Part of a small language model's weights.
Size: width 128, 4 heads of 32, MLP 256 bilinear, vocabulary 5216, 3.5M parameters.
Architecture: RMSNorm before each block, tied embeddings, value embeddings, short convolutions, skips across layers.
Training: a variant of Adam for these matrices, 92M tokens, 5610 steps.
Each number is 500 + 40 x the weight over the matrix's rms, rounded and kept within 0 to 999. Layers, rows and columns count from 0. Numbers have three digits each.

# layer 5 attention output, 128x128, rms 0.0913, rows 22-127, columns 0-127
495520546532535464535477575507535501484467514532448450508491532514565487486439523433502496540492573452508466482455481486522511504511523528520492471488494539436496474494478471431488502497484498481497558547475453493474393485455471479531495438510506559437495548408559455512538529529459497496435478470486517513486457490493526522486504547459472514504537485476468469473522488505487477475486
509458519518462479586554576445430520525504516564474549503492479512543435512533548473581474514488453531516637527548463541498494482424525515482507520497524494497468479496535479506460455541490494453505538562512518504507519535478443505518500482518488505469466520528524491498562490498446501520535483487511501521529542474516521551547543456550512460501481445471594514504500546545499517481516
498507541530537492461462480419508506467521505479532562551497555516498526503540497517499492478552540502511454423488522449478440533572480495480488486522494529502533515497481476560515556472554498542527503484490444476450449515479536490529506464539508484495497485462552460486518530490500541476458464521508504524495526541453563443555473458528575451502494460485463582498456547461533523518531
480550528515498464513547485562556467535479471475548414466517496507495478479390490505416509466513442514529563584508507533488532462436552520520454497456513465537484475486566525499540439524470569451492451576507490534488562568489422464515517498417502540520475555547486460503520529561453477521545471475540458449461464515536430550524499511457475543493523509505449434512502442475498440506446
549531521458422525540516573365462513502426496530469505446491490423442493463583473431539554480551431523490525543443515514443511552491468463461485478455486469530505494481493489488470491523471450464495517510507542490550551466517490593457499529487505437502510491509488547523489448452499483535545508487456447436469444554545421515490440415498519489474510594562500451440578443538494476502437
449466564494501544499538517501518519532526493478506479485507461499514528497533550531481450404538536465445507494510527448486525475521479526529466500503523490511472495511496433450494506462490485483482523521538540429525525470474495544445490558491482438526556502489517536471522443482459495476497469521501490487549491481531501489506480563508486519527454454521514499432492472523534457497499
488497500510481556529495571543461505480508553509453462493484475494436505515503534475529466529447548518509479527504444450478543475485468503505466435561540511485528465487504534441478494515484490485470544503518496530500460480481478497520510489470546516477492536515514452536542517535454447573530531552467490460508455524556471476509502492492449482500493572526535491450510476560503506474465
573532516485510548474495495536567525527426538498474517469505485479504558487552419458518495510511462527520528496482478504437540566522503463449456473442483474510453475514543526493549505467507520455486507506449498544489442439564465500513490444509501540395490494422539517510516540481465449521454467421510558466422431505534444569559414572434526593428565448490419471526550455533520431417407
515413465431472475589595477533481496586455384533492495445480480601612490429455474473484534486543541460516444515475477506493496476492454476452471435497540545457445573468509563471510466491470564520434460482430513465537445407555551537437503540497486505493479506539511561493435464435547493460547487568475457498491575498508494474507530498531474463449512528566532487512547543508489532463536
483559607511510540522574604493588463471501503409478428446529493495449554508525573464429462504448514495564476462499520466482580598479388562457425453528527446574486486579593525437528458436491560493529515516576539511567478452544501548475452496485526534527607543535533521517522434540493445590571505531440480490530428398565476501567502503519463513447512517568501413412553435525551400449425
502487484450460553544554466550483533517468445521483453502536467447427489479447474448503548469523478490549561515537489498468456428400486541487456476470513491515467484514574535491470462478504517481517481526515555457549531530450512542440462560542451479521492469482504560435474452481490544498525492494452462474487455487488506453515431487513578532433516520526518478483509437464506465431433
485522501514448488479506469522465472481517499515531495497472456452489441543548517515521489534441517508485519459499508509491461523554499431495528569487426483486482519468472441548505516469457408448508540556532498495538462576475450469492470480468481492463520495501542497496502499509511491485517558563514588461405474497558479561501500590469413520504580505489489505507621523537540485436493
519533521505496497532561428567513498489500493488541488518574470516490495520512531452489429518466494485533480548515523512545565480517492530519533522502550509510502521536470525446486492468515537520478493509543510456539506393544516575470499523551488474481501490557549532502444479458552476468550571552480525463530501495532472494499516521504427522487530558548495466500528483557502508506497
505529497533478437523526463427499485491501464461535536492489484467496472543476518512494514444488495508525483471491506508493501495497504523496485479511503473542546531499514480537502490483533539558492486489565520478491542510508561475462492521493511503558488512534522499485508473515514506425513479477501482510465477498479519463537490481498532478539509504483519540512473492492506500463482
446458462509487569506505444596446560464553528498563572602492388448431422525506551508527463502474435508501441525589566561548449486470528486508510518528385443524412508595574496555517440521517511486487523535532554461500557571389498521483504579542473402527520396554382517475525466525525571487600582512517435509457488478527477500448510522565437512471588536481568471504551524511463447509546
478480423487524543525462468503459513501517534523478547510551483480475523506498517517484459525495554584526487527527466473461613493558553519549456479469537454488510450534456491375547499561432511460436445487460517523519492479516468516504537485417533499462462558461536467519511504505443447505542557526509502506483500518522489489494504502503486494503496563520509544445474478512476516478469
514459469505479466527487496485489527486489507514532568529481392411474479553526510511554507482437532458474510431525481492472503522474479508471430536551409430457430458550584409534502419461519509510573530526516525529447508598442507451523533491463538468559492487514420466521511526544450491498513513496499468452515467473504479491505448542506514552452627473516481424567541492519526465451468
517574576513507465497570497529558415477492435429521507456589522489485516527485529464445490448462515513561453460492504481493488527531483471517488510515524504590526542547508477513507550465549561520506544541498498449540520503509483491470495519486479453495469455566526539460456464457533513470474496475507511514472438515476534455539548525481532477480450495504460512499501461478478488460466
505429457477438486631590508504400506532472432556400509469453437506520436504480527430550533499537507507590458473559466506533489442436556566498546498508564500522510562545493551445452555512533521607542512526528449497502537436607592516473543476540536567538521471559519515519457518477547478505548440468499381544499521464461509474457500428523462497551407515521555487533463504452481491578529
542523430493513500468446412546553474544462460444504526490525592518545543395482410498476601439522563475464507459415476465478480452491480525438548439527529541457485488464478509484474485530490501535626496452558512421593492528477538528413458558519398455516502401441574548425411459438535554409493496532535547433469536507472465584512487490527493544509560498499523477439579535568472516490503
596545544491454382472465549426520483538408478559467546524487526525558457466544461373544509521503455426534516512476505527486499602592435449449483542586459502491492484437541496588455497433410511489448512556483453536487409488512464475528514449428557497391491482494471470530557549526456441548487501548480483490528516468529536582576479489480513484479503474532515552522524568574519553452515
485470438470437472589500520535432549538505474590480522506413435507520396536485526479589524603453537544516521526508470488455503488446513510539494508477515487457424464517483490448523477538462495424495523515470542501472503461442468501531496495526536477513493527495494468525545526532476506505510532488546478517533504515473497522450471517549523515494488513461520516562483523492476540521533
419465494512484548516518535513431572482550467494447513553481448468446455518510557501503541569557556570518503418546502483481511510550476496522484509419486472465447487501459462525502507507500478438484556493532586509540534607454456509498461526502463435545573467481452512495527466525470528523545458507501491538502489470492484462535510531533497477520443498515541559423451525491490515486485
548506480494498438467494403485496514489458455514548552543513503479526445507472444478514553437508428445548528514532519574529484490438478526467504573479489471529481581487561560541514454473477512456503488509488491538504506598492454460499481492510447532494435491442490499458464516468530516488468499480499469515460531440497522530521532506495502466513558457494495483528513523484460481490518
483510518523537440479486509472513454507538512483560503496484529561537506506512543563451462509459484517473539494533513503554512477495503556539579514529518469468462573507427502436520508512517485533541492545483492480512552488471530473484499532514488490521435503528475506475469500477512531470518561488560504564502529456461538503460558470575504426547456494439563556469468540469479540534535
516599557494405462517572485497545424470448488404553528424444492477470535550533459471466486371482423373371593525579467535533466408428483686507536574563482501498502529471571485454466484379459547556534557458551470448479550564506575533472484521589488506539505425478446522457492485488545511403484507426462490430463419431524435512517430464449526517531541506521496455539521423437510409468463
530563491478511499480473515413538447528441462502486431415534514480557499495440450455525547448490499481455537536439462476478520442510505429487490525507543484450465483462542414515455467556508473462514492508469516509531492500511481469465471475476465511475518474520567514457499505486484514478495551555504475469561516484551520538492502531548455536511500502524484473501539525579560506495526
499473463533580547486372499416539497545492538468505587549501524529576553457510498522544506435496474484414507500475530530493464485567505481518534543538486504487559495406520472555484539499507464468502495503537522501502504550450462493502470508485488511500501502519489516477518493516473492496507482526544514481555531475525521509505464502555529494517513468486520525492459575581550501526531
514518484503491429496478501482462491498469474528478452525469546494481456495463447496463538538538525506459496519413443463481464482524529469497517466545554584436550489418446481525487556531485498479470529515551441502480457522508479498530500444509473531514483522441588448520498553487520488483467528513497519458516531516507486561455496509467460500533520496496538499494549501531473519538526
436586597590583587449477479506569476364509537387542461554570552427377603497496568521390532496515528566543350469479583508552479523513506480521538437463473519516576524477459470522520595512557478518514569526628500444543555638500507515446460547484420493579540465561477548446450411483569533446487510611396562471525536511536539348494424543532451464500444491578486516414512523509551526463520
597577494481498435521450537481564474517454495476512500463432613574544487502462410476504561494481496537559476556468508542487526586426549531481485458506531466431463417527560626510550439610566561535508495506555456514497602523499454513493500461479466531564436462525534508476469518461519545546441473391593539590459502539424489588511586433434545487520474493415431526525509501446390519581494
500522483475493456492460495479501480455475499483509548536525524507497511487483502504473534498513496459483457495488530514521537514486520481468514455475526489526547520463541545507520499473578493520491498474527504493532523515507537546464474538567452482550490478460494535467460466443538534457476482530431457463436471537486487446508469494434478500491474472590479499457572464461508484482476
521493550491514513525528443552574530562509483448496475418510507602587551503496498475479414398573532363491493478466441427496454478519448597488471460562524534497447533489534506463377519444472550515462527534454493538522455528493475470537546485466499492437517479457452505500531504538463472524495493531450494459516521433516481429528421469548558532460556473504514486515472501455553499485510
494521542531530523472504469558499500428557506469486506553521559496453537491482516526458472510511583553490432446525490481549539574543475554509514502542557530529501494523498509458468541452530525493540473476470463534504519512535490509558525478533518493446499472449459463526499540550481471510475510556439515506524538484469482476466524474470507436493491479505450506449531498470502529514552
543449478532541475530499550531524498513500513513472495500486507531513530470528524463488471542489471529517494504512476530505507519465536590491549498484493505513525489545530567462514498519463579561508501507510458529491505446545523468537509456510529509521497517481516459536489528531512452528534487444508442551492516403472503564534533415522549497476473468484512477477472495471504480532496
471409462524480545521494488455493533494516510461490492495497480476544474550531507556461485425559410485485566487492529515506434447441555519502502470471458499571523535537523560495538528518528521534440479515501520482516578501429484528474505554486444515496468493510480530448497486495472548440485469437477513439469410526504441442397464473431570504500527531519554477528500406450470438506462
477471424478527552524513490551484563478473498530459522532537477498493481480494511448496525572481492526457437496558527535501517557506497488517490538466418484485451440530548469526512475526526470394391574553484542460550513577388457471462455572519461431463507435526471556426481462488516588472499501430511527532518463486460510508564461558419484590460444537490399480506482465560526457506429
477549532452488501520529415587504461489515464466476458438536502499500456542448538510429432389497607500541410485499426443430621593492443590491392379512515455435445465553504525430561447500494583427506540510475517474506440458513485571477481476520497489506523507435535514462522499476504510444532457493491474478440454506529438482482521575457488543431501542572466425419566435498435425470461
493460422488545548497427464515511498563489540533513486484541511511563528450448469535505469516496452490485478540474495485503424411479558448542532486471458520473548521430450529505544498544458435488516459496516517493537483508486476491471486538471446518504428504554548488481449500439565520455496518506540517485532529504502506545481496463540500489553496461465541513520500553528512543550540
482532609526522479493544500476591474507479512472433415451537546514568524515455555475454472429524591495564490515419486414451543540546467532511385420531571481534493415510511489469427467476448568484435531545519484499521449371465449502496486482466526535495515535465544498510548488536443455545521489493446491478544438493557525478543490485476472482504516545534468495459465462554571491447437
540543562516501508492507538559564439475492550444499502454507550498463521530503504506485454491455475523499455530480517527495543557488473520454495441455528499557495514506505561482502510507510541531490476397533464491454482403584546560512494476546522491500529532456506485549505520538493483527505471492519533493489415555468516531473486537473459521481522565545447516445557484545546512504474
533542536512492437510503516476510541470467517542461532500477520496551440527538524468509541549461509513544447528482497452502528508512518474485465489521536513487533466453510518498493529528472543480492491512530516496481505495482491484511475476513523498514520532533511479494512505534476478490460486509467484500523496521527518499511492560481504490453542488529454472553529478472486507469513
511556483467520483503449452497540472527469477490576514479553540584523504472414491492451461476460549525460427522491501460531508446514524489536500462473512522482545463467424506502455479528455465507472434488485538473546508533456476532473470537502463525466477545573500534454518476493494551472435469515443549503500495559506558460495488474479488474524445545538501525486468495490562535493519
443499486513545534512488504475518516430545528456519541540574429494489533562518544545399482521514542505514499455538553501510528504533470503536463463535477412504448478576494467468513444490554512458460598534454508507478477618450478453493523517509488487499497493512468505458506495498468575527439517464529556506435426549497497469509482522432459507506403493470430531462471460485520492487455
471408445503488513489515507532476500512512467509475517531438464461489501484475511484559507484464523497499477430509530497539498543441485514472542487493492475461497490513536494497501500508570476485564488439520519464513487492481515515462466492546457516539497484458526535469434466426539496489472513520569513536493544483463490531450501480536514464558536472463496478476511528500517508569543
511460423445525588490531523516466497533495477528518436464541456476419533448522482500503526516498485446539515518519504485507472488534442522470483472524537542498511505462476442475530479419486540464472472499511476485496509531532502553506526504491536425495483540481497454513524506521484476464567610601443372414561568388617462507553398499591493538464592509547516350358601472594546454452502
530506436496559552476452521515497467495483561490489433455528533508460562469487469497524498593460577546443516448501527457534467473539501482563537541505507542445475484496432461464478517534555431541494479466502473505497529459524512504469533531493499481514524495523489530517453493486517507536543578533535479534558497460503499544500554460525444483515484553524517478467549520556516511555524
522470472584545453470452504400464508436564552571515536528499534483512467494588551571477537540494528534488532495474552460551390565535443505502516408533458505565519517499456462562466578481558514523437498500503426549484529457595499461541536467471518508483416510513514468526517545523489456453483511514493551504518557511528556460494463515492528433531446467468502559512433559486532560474542
500494488486508545476476436500477509486522519529414490540541521481457537465457506460478465498513528549503501467519519537542561550486440499532519524432463472500458500594451484452518436540562412472524556521485572486546487510469536536469472520563472469533560428498478551466488451450539570506503535486504480515472530511450518522435507472518514501471480528505482498506539483490453526538536
508568588529521475469485528528558437470492495459455469511511544489472547476495472469445471503494559510503458472460481456444498508520475415463452475475510536436508504477444455530515531470542488478507545556487482507528473524537521484476500501495498495522488529460547513509452487474534495504408467550515491463453495586439479496465405488493545491534520517506488527453520500497483536498505
452482524535592589477387547518523527497594577482438500555519540577459596435457525568450474425589500543474391500423445467453519503522524445422484495491508541523578482534478474501510512552506502482562543512509438526515551557501465534504526491517484514549511466541482480494513492516503522500510481497537517523456542529485461476557549469525539458486460536475505521522478528535500528512487
519555585550569480505465475501510468472532545504468512509558566554561519481502499538437431501523565471435458483447462448471496494534459484505484503531553552481494529503453425464454527499489496547494578523426455512463417484533563430557571485522573455478545465487437467544513521537533506465461540503486475472547460537494510492494437470457483501514500521522441521570481481499510549503496
496399525520532539464508456538558500525544481428466541541488455533534540467555536544471461461539513454511434433468431424443506536525406536422443413525547571488519549503501542471493571438530555539525513549494442514510427487543503483496539462475522557442473514462506464508506524506476446491524461578427434404461508451537431452540421542535530530464550486592501462427527489489554465448495
545535530492545526475475453563552459462517550446448526508552510469433559501495495489410445396528446444403472480564488542513456520395518561500513547557383445437423417549618454513515460475491485476567643574571414543474568554481482478565546446492531486561502457438478405524595583593483492491503596454467463478498441407551507436467449487585511481476618424548530449519520432450483402476491
496547549511555521466487499505559483452526536470538440471545522465461524510462519527417526435497518421506468525465565490535505514532460519540466468539500448526502488486528468505526472454472552513471469489495491502494553385512531577520494534534521489547513500475548489501552506533468515472441465465430475504556470493502556423526473566462491492476447485564470479425445439499521450478461
574559473497527416496539490558505425481456502545615447489542490481489452521489445441473535603389470542469465511587534556521480527513458452505519483438450473513487558504497511554529475479472489500473537566519445528440520500539484411557563459475528533470405518523482453555516563520500463542457592548516494518571522528529558532501511516499443496520535488483465502531529520482509526509549
453539548545544510524502525563470510501560486478470504562516523518465482530474531508497513517555522524498396465453466451456488508547466453480510473504521552496557538472426473464510543509438485530593549517463490487507421626519551447498499484495539480494502497484484460522479523508529504525529478547471444484442468519442507421482460446540528466549524530546551553481458479478425473487507
521534479443509556451415457524480493488482542528482508514573525527462541462503504457515468682485539573483469515508511476500550517516539448580515570435455488425446460521458433483529466574446433470491492468472513482520485457463469566514454530493474434493547530444501502491500508486505535496531615543481476476560577476520493503484481488559499540474542487515496436468567522553489513529515
515517482544487483533518506509481474503537515469555493470469493542447485554511519567508482559461455481484545490509451533472499478406560524423501482476532526535517490535571586497451492548491536571548436434494479505445475372545539525563525471548537552471521509458514439588556536538473473526479570522481500446537495436536466524429550468479458489530549524516496475525502479499471509549526
616414367338411549583540515703527485702403434563511564411522411574564458405414417353589479447394506354441471476471495522498546553491455512462508474554499483454458468485566538481498484426524538504488474429451512462500572536508489496477501508442448482450477451511490564450492469443503493423462538544457542419490478482578478528540456592487458573401591461561471407481638451526528445396446
497556547473461485491542438535498474470508505485498480451526521507501477549500560500490413456427506509555491509480480450457485488434505533497460479472550513490543477491516549472456535516467533514459500442500496544473505456530524502522513503492513529486529547474462499516491504490535487521510448445545540489400445558503495513460510505445535480514515554476497562513485471483486519492489
448488523528482491541447563505509483498454481514462441494453491519511463483527525423549483541500527549416454485491468510557501489540496464479540505457482585465426543476481471459507529540449471428442479427470510482504526395450454564535467525509495505472520483493511512526532524533449496523514483497516473562558543483443499507450514501545519520511448481452490502478492546458464531534527
408543512552506573476477508426431545466527614530457506568525480464427479536512523561494524536556450504427512532487624497556455457547556456596519538575431481507553438456442437573477508481538431515446494472528504474493523512464526569489511567475525394541549506564423493484528504500536564513521526506477520540509589595473521447471545474532529408534457523485514572519448539522422565511547
489515485525549460476462516507485463486520514523525529560522521517476478471489516516486530575473452554525435496468515528471507505497540456462538522463439541513577498498472469515520535531495477507480514528503469473523506527476494491507478514484492452509492510475536491493511471517526506467478518517521525516451510464457501523501553474519513469534517472505526522453526513504459520515500
547558567534554514431482492567553472462524516437567506460572517479484560545527472535457487508444578539545451459462483407423486535542501441523439485527542534509515472562487490511475576517582551542511486450490475515458466411519526503538525469502532494471530498471470482544532541520481495553504553582518513481491468564527515472529472485492496489475502481520450545461503516527573545466492
470461443512447466525473474449419552460509517573547533561464452488486450523508512489567523490524446492529524503558473506470447497505527487472513623467440516465546497499482447594513478538465447461458515498434510541469492549487509488530513505553531531492490544519465516504522504504508506528533490437565530519436525485498505588519563507506515511503551526405562541624524560523467495489512
534476518489506564487498511454559554533472488453477550502492481527515580438585428465492510482587511509555448442517516490499489543482478543455462433495501518532497482553501578517473512490544528513481512519465491528515474497541520469496512525518516500477464480485480486510486503495504504547481495504496467496476528566445470459495468450446575454482475496499498523494497496465457501516507
495523544549501552521509581496543490497522549437486508455522512551489588479561534496492497456536430459537508496462526516454446490394472449414464524489469499520547515511586522554482491454571524540512508573564494480567550545545520543430483530503485493531497456542532561496448452477514490517505457454522544513397487490466496513550512550473526498522502517480526530512502499530475478417437
548511470406447517488532500460516472552439419481463478409523515495543545448508432447503520432544527463424543484494484491487526455505469503501517525484520533467458531505453472478442465496502474503498546513530531472526490455516541536441451510550456478488496421494550573452466476434521535464498534511452567457538513499528540483525534519487458522504421516539505506471510496553537528499486
494470563515482502483509544462598537562482415456620562526456437526511512454472434468522601466538509465535529496440475487489525499476493476444485538568499429404448481518555478453519422481482474468448469461483537497463466467435468526537452495522499449494500516430534507486544529489457518517450540533478595463513536431568484478580531574504483557370557465497412483503512525481558518428490
464554568538521513474488468479517497456534486459566569551548496450458514565527541520488527433464536467473371429463490422490485492543447467495496448526479522524557555488489474507465564463545474463523499449472509494483499521473518507504486515540491437511545479470492493491516488517511555472443433510483553517443454529454565383476499521491528464457522471540497579470465500440506489485490
472465499506502536504519498528517497476513504471566493534487438497470490494466534507504482486470469490540501515496537497484473467471519495500462501488505439539489480510564527536575485499504545478501493534472479506506468516411478470535494500525503557432451501515511452483544529538472504492476482508495428479460476467530456485563420494491530522457516484480443445504491502471576482472495
553551518557498403520473536496550431509457493507533524471455517518544479529471523469505489517423498486473433509501503500514491533482503500517523503469463529461527480445521502516474526523501477523440480471548494497511517522495488474478469509452481514541495571512513526477500494476531493487555539576454479530485530510507544427529540527554486435537493510514532575530475568491534555444547
475402490523580620492462560557505512511531543526425477526542458519504498431544590494519483529489514493518445500465535514532518429509520431530530474436488465451486479452454541483492477541465473412501517542463521511549492497486423494498474510434462514471512499440581513491482505501452469491504524543488535467544466463542459513452502513503480506474508530542493463442499523556487543525495
474526470438515531413506382531495480523488508455419515449575557565528561503489504547480514468496536420558416470499469462494516475490476592487493398489544528514538502497530628455452546480525571509547470418527551475547485493517512533462436513563454498515564472503560523450464461463537525409518457447503511518501504447455477472463536534510475531537398493510548496425492485529474486560495
456468527561445553354510436504522474443606549472511490494451432444464541643605561518631364476387402407398602455464530566551378463535440585454622635609425502441459580533526466555546501450474462553478429407436511527439534470474562489549503504461535493507528494469281543461528479529487557458527439430567401438499418420454452522511423405546587589541602516519580531622405507476590498543473
551473469488514521462478477456490508510517519495549569522499525494493509496526482556521535510513357473406603524544541560555458496501506505493547532563459483546493518522535497599507526466550495553499461491489456549493542483621539486494559481438532522502468531557501508531464509465526414482538504519529484511501562468506487460530519532577542493498479468490503549532427554479482513480532
505539515468499430474504429533473445481496489534523514510518522470489451550460502540510491495464418513465552605489473546515506449454571473530517562464522510534541538464514500468526502543424478478469529493493497463545495461546470547509496469475496491462494471504515505500523500480530454452423446426487512506516468555494529459402495481526524478467513489493477480557486427407460483527500
469496521487483483520558519485479468497481515477477483444447507541491538507579465537504522442535554444505523508443509454537542435529492518529506545562594490438492508479468512455459502470574517500573503489520493474529520465491533552462470515556468535506488429477476511486467506450534520469465469447504474534514489536453501455476490426513562454525494454513562520504452474428458489538502
478430450509527582466439442575503574501528473489507478555468448510475501448439512539486522523574456505567412479467542534490467523504513486442494450447473499526481513507499590521503522519519557539498545592497457502490507515515487447506573489461522540461442481554503493507477515506494476536556533504528451494463511406527400538471477494513503539504519588468476419449511513529542428579507
542474455459442489579408490497453544547429496602422529539514507541554391447424496409556471597504499548461526581470506487495544522534503404480503505459511514427510431434455544507484488556432450430397502463444557553511514486544472530494498515445480533491568581483539546498498482460509475501504505528522532518568563519526498516521505540531483517466509503495534504551509571573501530502506
426492585580589606399439539395517562366577625460563462580471505412349539530609548582473505482583568483463518516413409425361589535522399505438347475534604464480451487500548441382549421497433556448428500501468488593420527477514492521587566497465558452494487594397464448566585524565423465552566544528424481389473474480628443523559388516558538553366610533592495405430553437567545418414443
565480482453513449510515508531515542595464534581506554479488551574562503423483456483521474455504478441512521475500419464468431478481463592487469489516507524483500481508541517503460515488491576494496504560506442509494526478529467485518536440459523537502427521454518458521522541541463452523596472491495441492475501430539504553582524488532509526477563459500543480521505504528561445455472
502534525522518497498478541549551486471496557454492452462498548525507516522493474493496498498482516470481495484443491459483494520547505528497474463521511537492506479526521511509487527497523550518504492463503452514441537430478514501544480469535499537546494479465545464511509543537515523499492495535497475512559513503511526475527467509535539509495536487489497487491493496493505477508523
474488495495458508505495516489493488501529488486463537498474516546541490471450487536494513461526503501446581520475524510522505511528514549521473494572509475506410436555506477538417461510518533486475555575497474504521540460497465485474484490472462508509483503504558519477515497533485492459497508510482486493546510532540531472523459481530539460509587515446490516521474520503540500456516
512516542515493512527514559549570454541473473442500551478463512566448533475467499446503486466479496489522492463435439461429501511500496488401471481500537500563516526507545515477473478520509514555534482503470501461494488504490490459497498488499512490490532489517479514508519460489481486566515569537441431433540493500526484476466493449519515496482561592540442470523553468488534481490505
514423394495459494505490495443426480465510477544554493505501439443466454512537536485517492567451459516440550577504552548528544522490495437498529520489493497537522484502501490539461475546511449489505493493480502497489517520499488535483506516513498490515495522508454518509482482482504514509558593540463499475539518463556465527481540513536453513481543545533526435506540500567508478497498
559511489452482467531551544498512456555459517480402495408445570544514506456501443493498464490522497459457626508495487509565494434510472589519543516588564524484427510388482464479408468462473516514582535506486478472540454492496526512442466468513462533496461466491492521462491522438512498478520476536439404412540460487539466488421453389564550464501539547549575455474517432484520471513526
461466524510497529509499512520452503503528521530512536549436461531461486459550558529520478586501447489462460508525504545564465482489538519479578522553470487505500549487510463483534523474502490503545516516533470461498551501497513497496509503513499546550456512514523502523453503488540446486548555474489423513485559452544422468413535482582498470529523501463600441502507469413436468551517
533495573499511475483527475446475523501498498516482521550503494462505478546584485503548450480511486511534470531492537507531442543531460504495542492499500546567532592480466492528517572451494510485464456505436445583473506452557481467560579488402559543390393554486448452563519577515482399501480466508516529471504506541510518486466464459542575427527447471482545558494429504466528514497521
505551519462531508425461479489548510479491500494521478519544555522496557481439489486470529468487516520552552610462546521540566520409561484531502489494556443511529439543545477499470459617573528524532460461539505493522564451521519594490467523525490469537527510495523513493472479483504501495436418520566528499511461631464512521517461470487514514457489504492447536493522520505536523517504
492530501500459446469491472553496439480508501471569475542542470499452515518506543466485493625431486483505538560560523532553489449498500507528517586503458473492480502484493513525498464502471465507439471439495530476505479529468531467492519589450527440484519491494436524522491476494525457496526571548500473507426514475519464510505526543493432516496470511483506488460583519484493501496513
502543516513448477480447515500498497515497535519519539492478481486505492498539436488538489489479533466450557553496504509468545533459516519507449551572534482460443365567589476546433455513517577495471504469463480533465472557505503503524503473485517418477522497509448472526543509507541502521481555540495531467548515461513497471497482534486456558433580491527428438510499500501528454515497
482448433468493549543495517530469568561530496515460479481505498537555503481489494530540489517558485513504535566472503504523493450526495477502509416435485547480498531459450562470508530548471534474528503481507545461528480472454517514487464510495472531527511478498549504480497492503503500499512472535480460506529533520507493488500482489538505481524510532495551547486459560513489571506536
516565550490465477495497516499543502487480498462483490459482527474494464560524483453535513444479499531536487441456507506449480521517481498449467516383435504503504519487497535544572481505465529450519502470493525502474486446504492508511465475574487536510559531442569506505518505510487500506491395449509501542480459483460552537532557553461495543476475482494454507484505490511503445499463
472499530550502521484571482506499487454508503491527459503540468406450509520571537507492477483456534482571509456473502449483486511535481471487506519542533549509540562480477503475479573475537497537543395451506490481498531470520503545469543571459533455465504470523411517523465471513475491518498464488489542455481427529501459479470499497448492511549557513534492484525499437539496468501457
463455564498518551595567536540548507590529520459474561446439478589595499556511522530573394367484421387399581439560418530485474411456493656423507493573514473491456533539625502424464468399532542509497584544508433543421481512485440444574561394525570578460497459461468433518647565568397429540483490334513446469523398446519413471441481437495597533483533489470531444563404391439494414516438
515447413506492580532481457498449531571547546474461574484525465534558557518509469550533449456545501442509550536473463429483551430518490581502490505526554487493519479435457451418498477451401540486556520533511498507546527510517507513465462465564462512528489491518551499476495501450545497424592523491498451459499462371546449556536481455505500571461496526534513440486514455517573448513464
482536550504506449454528520498493474433525513522535472553479509473423484493509537513477481542449563588487559533458472471499567528542505449511446517572503491507509458522475424524549485544481490488455483496455487507460532495489495544542543528473560400492500531499436482546528485529507494525571518539453514497536502555556511444500502551540511460474541539516481495472492477545461490431480
443501519468505539500547470564471475482534507493474492460542461534467474521524550563466470479522482477479432474510495513499480532497512551482512505426450576529475545531518559470524514487477525456520519498463485515484521543539472467548535456474510526469529490464480444518553519547500444435571470411548429531427417495455474530398483460494540536487459511493554503532501433413445445533482
535504548496501505473503543497553444493485498469519478518445499447443507518555493517471484556446450495502498558495603576531547499493540441494530512511461464521496521477498459555523466507495489577530534552546467463554467525493505504468499526445476509484459456540517515473493496462499513497454477530533532531550507558500545552547554497562538493500511511453499568556485537485537528495503
524495528480515409457533450556522469525521465502551534511484492552485505511431492560491521491475481481519476447534491492468439536519427503464466464521499438521509544499530512520485449460542512554483528545459440529457431595515461421551547431467555500447450494502462428544581567535439445524456495476508499495487514457493507465478498500517511509469463510481438495503478500443522473485485
502426474494421455562548486458407508508508506539462513480475476453538432536534582496553435529466459381513542515483560520576487513510475542519530560550483490483486506457523525554414514421517540487446504539517479527524554509537469510454513489461486556511485535565459555474465484466558483449524458544488450485493532527521523497494492480540488415569512514510545528532523554517539516509538
551511491505512486495459477542558485563480527470569509482511476547553500499468445485515459448469601466492495505471477457455520508514483468522435474533507492413509437432500501505553459482466512419470501497461506529489461528426427456548514496430516511446479523423524434496543558524453479523539520590496490449500514514520467539613456552522506539500524462532496503486550521580504508432492
587536464491544474454466477519567434513494513422592522416494568554528585527613467551442491504411473467522436535460460491492478448432522605491508435507569529547569545480539617491482544500540636573530448515566442492512523446555527488487509489452498507525428519561503498526450505496513468517534515556404503438500477457558505482496506536527468474539603508565478478498541470492523475445508
541579517520466435418452491458549422475488548486517383457499604479516441506472458498517556541469509517488603532551508506513517516472528540572494512558492459492484457589509479518487489557485535484541491496488470512502491529483450481520505479454475495522470491480522470492503556526505548500508548505525513509499489498491477533491529505469522510521462526437519519511487492518476513524525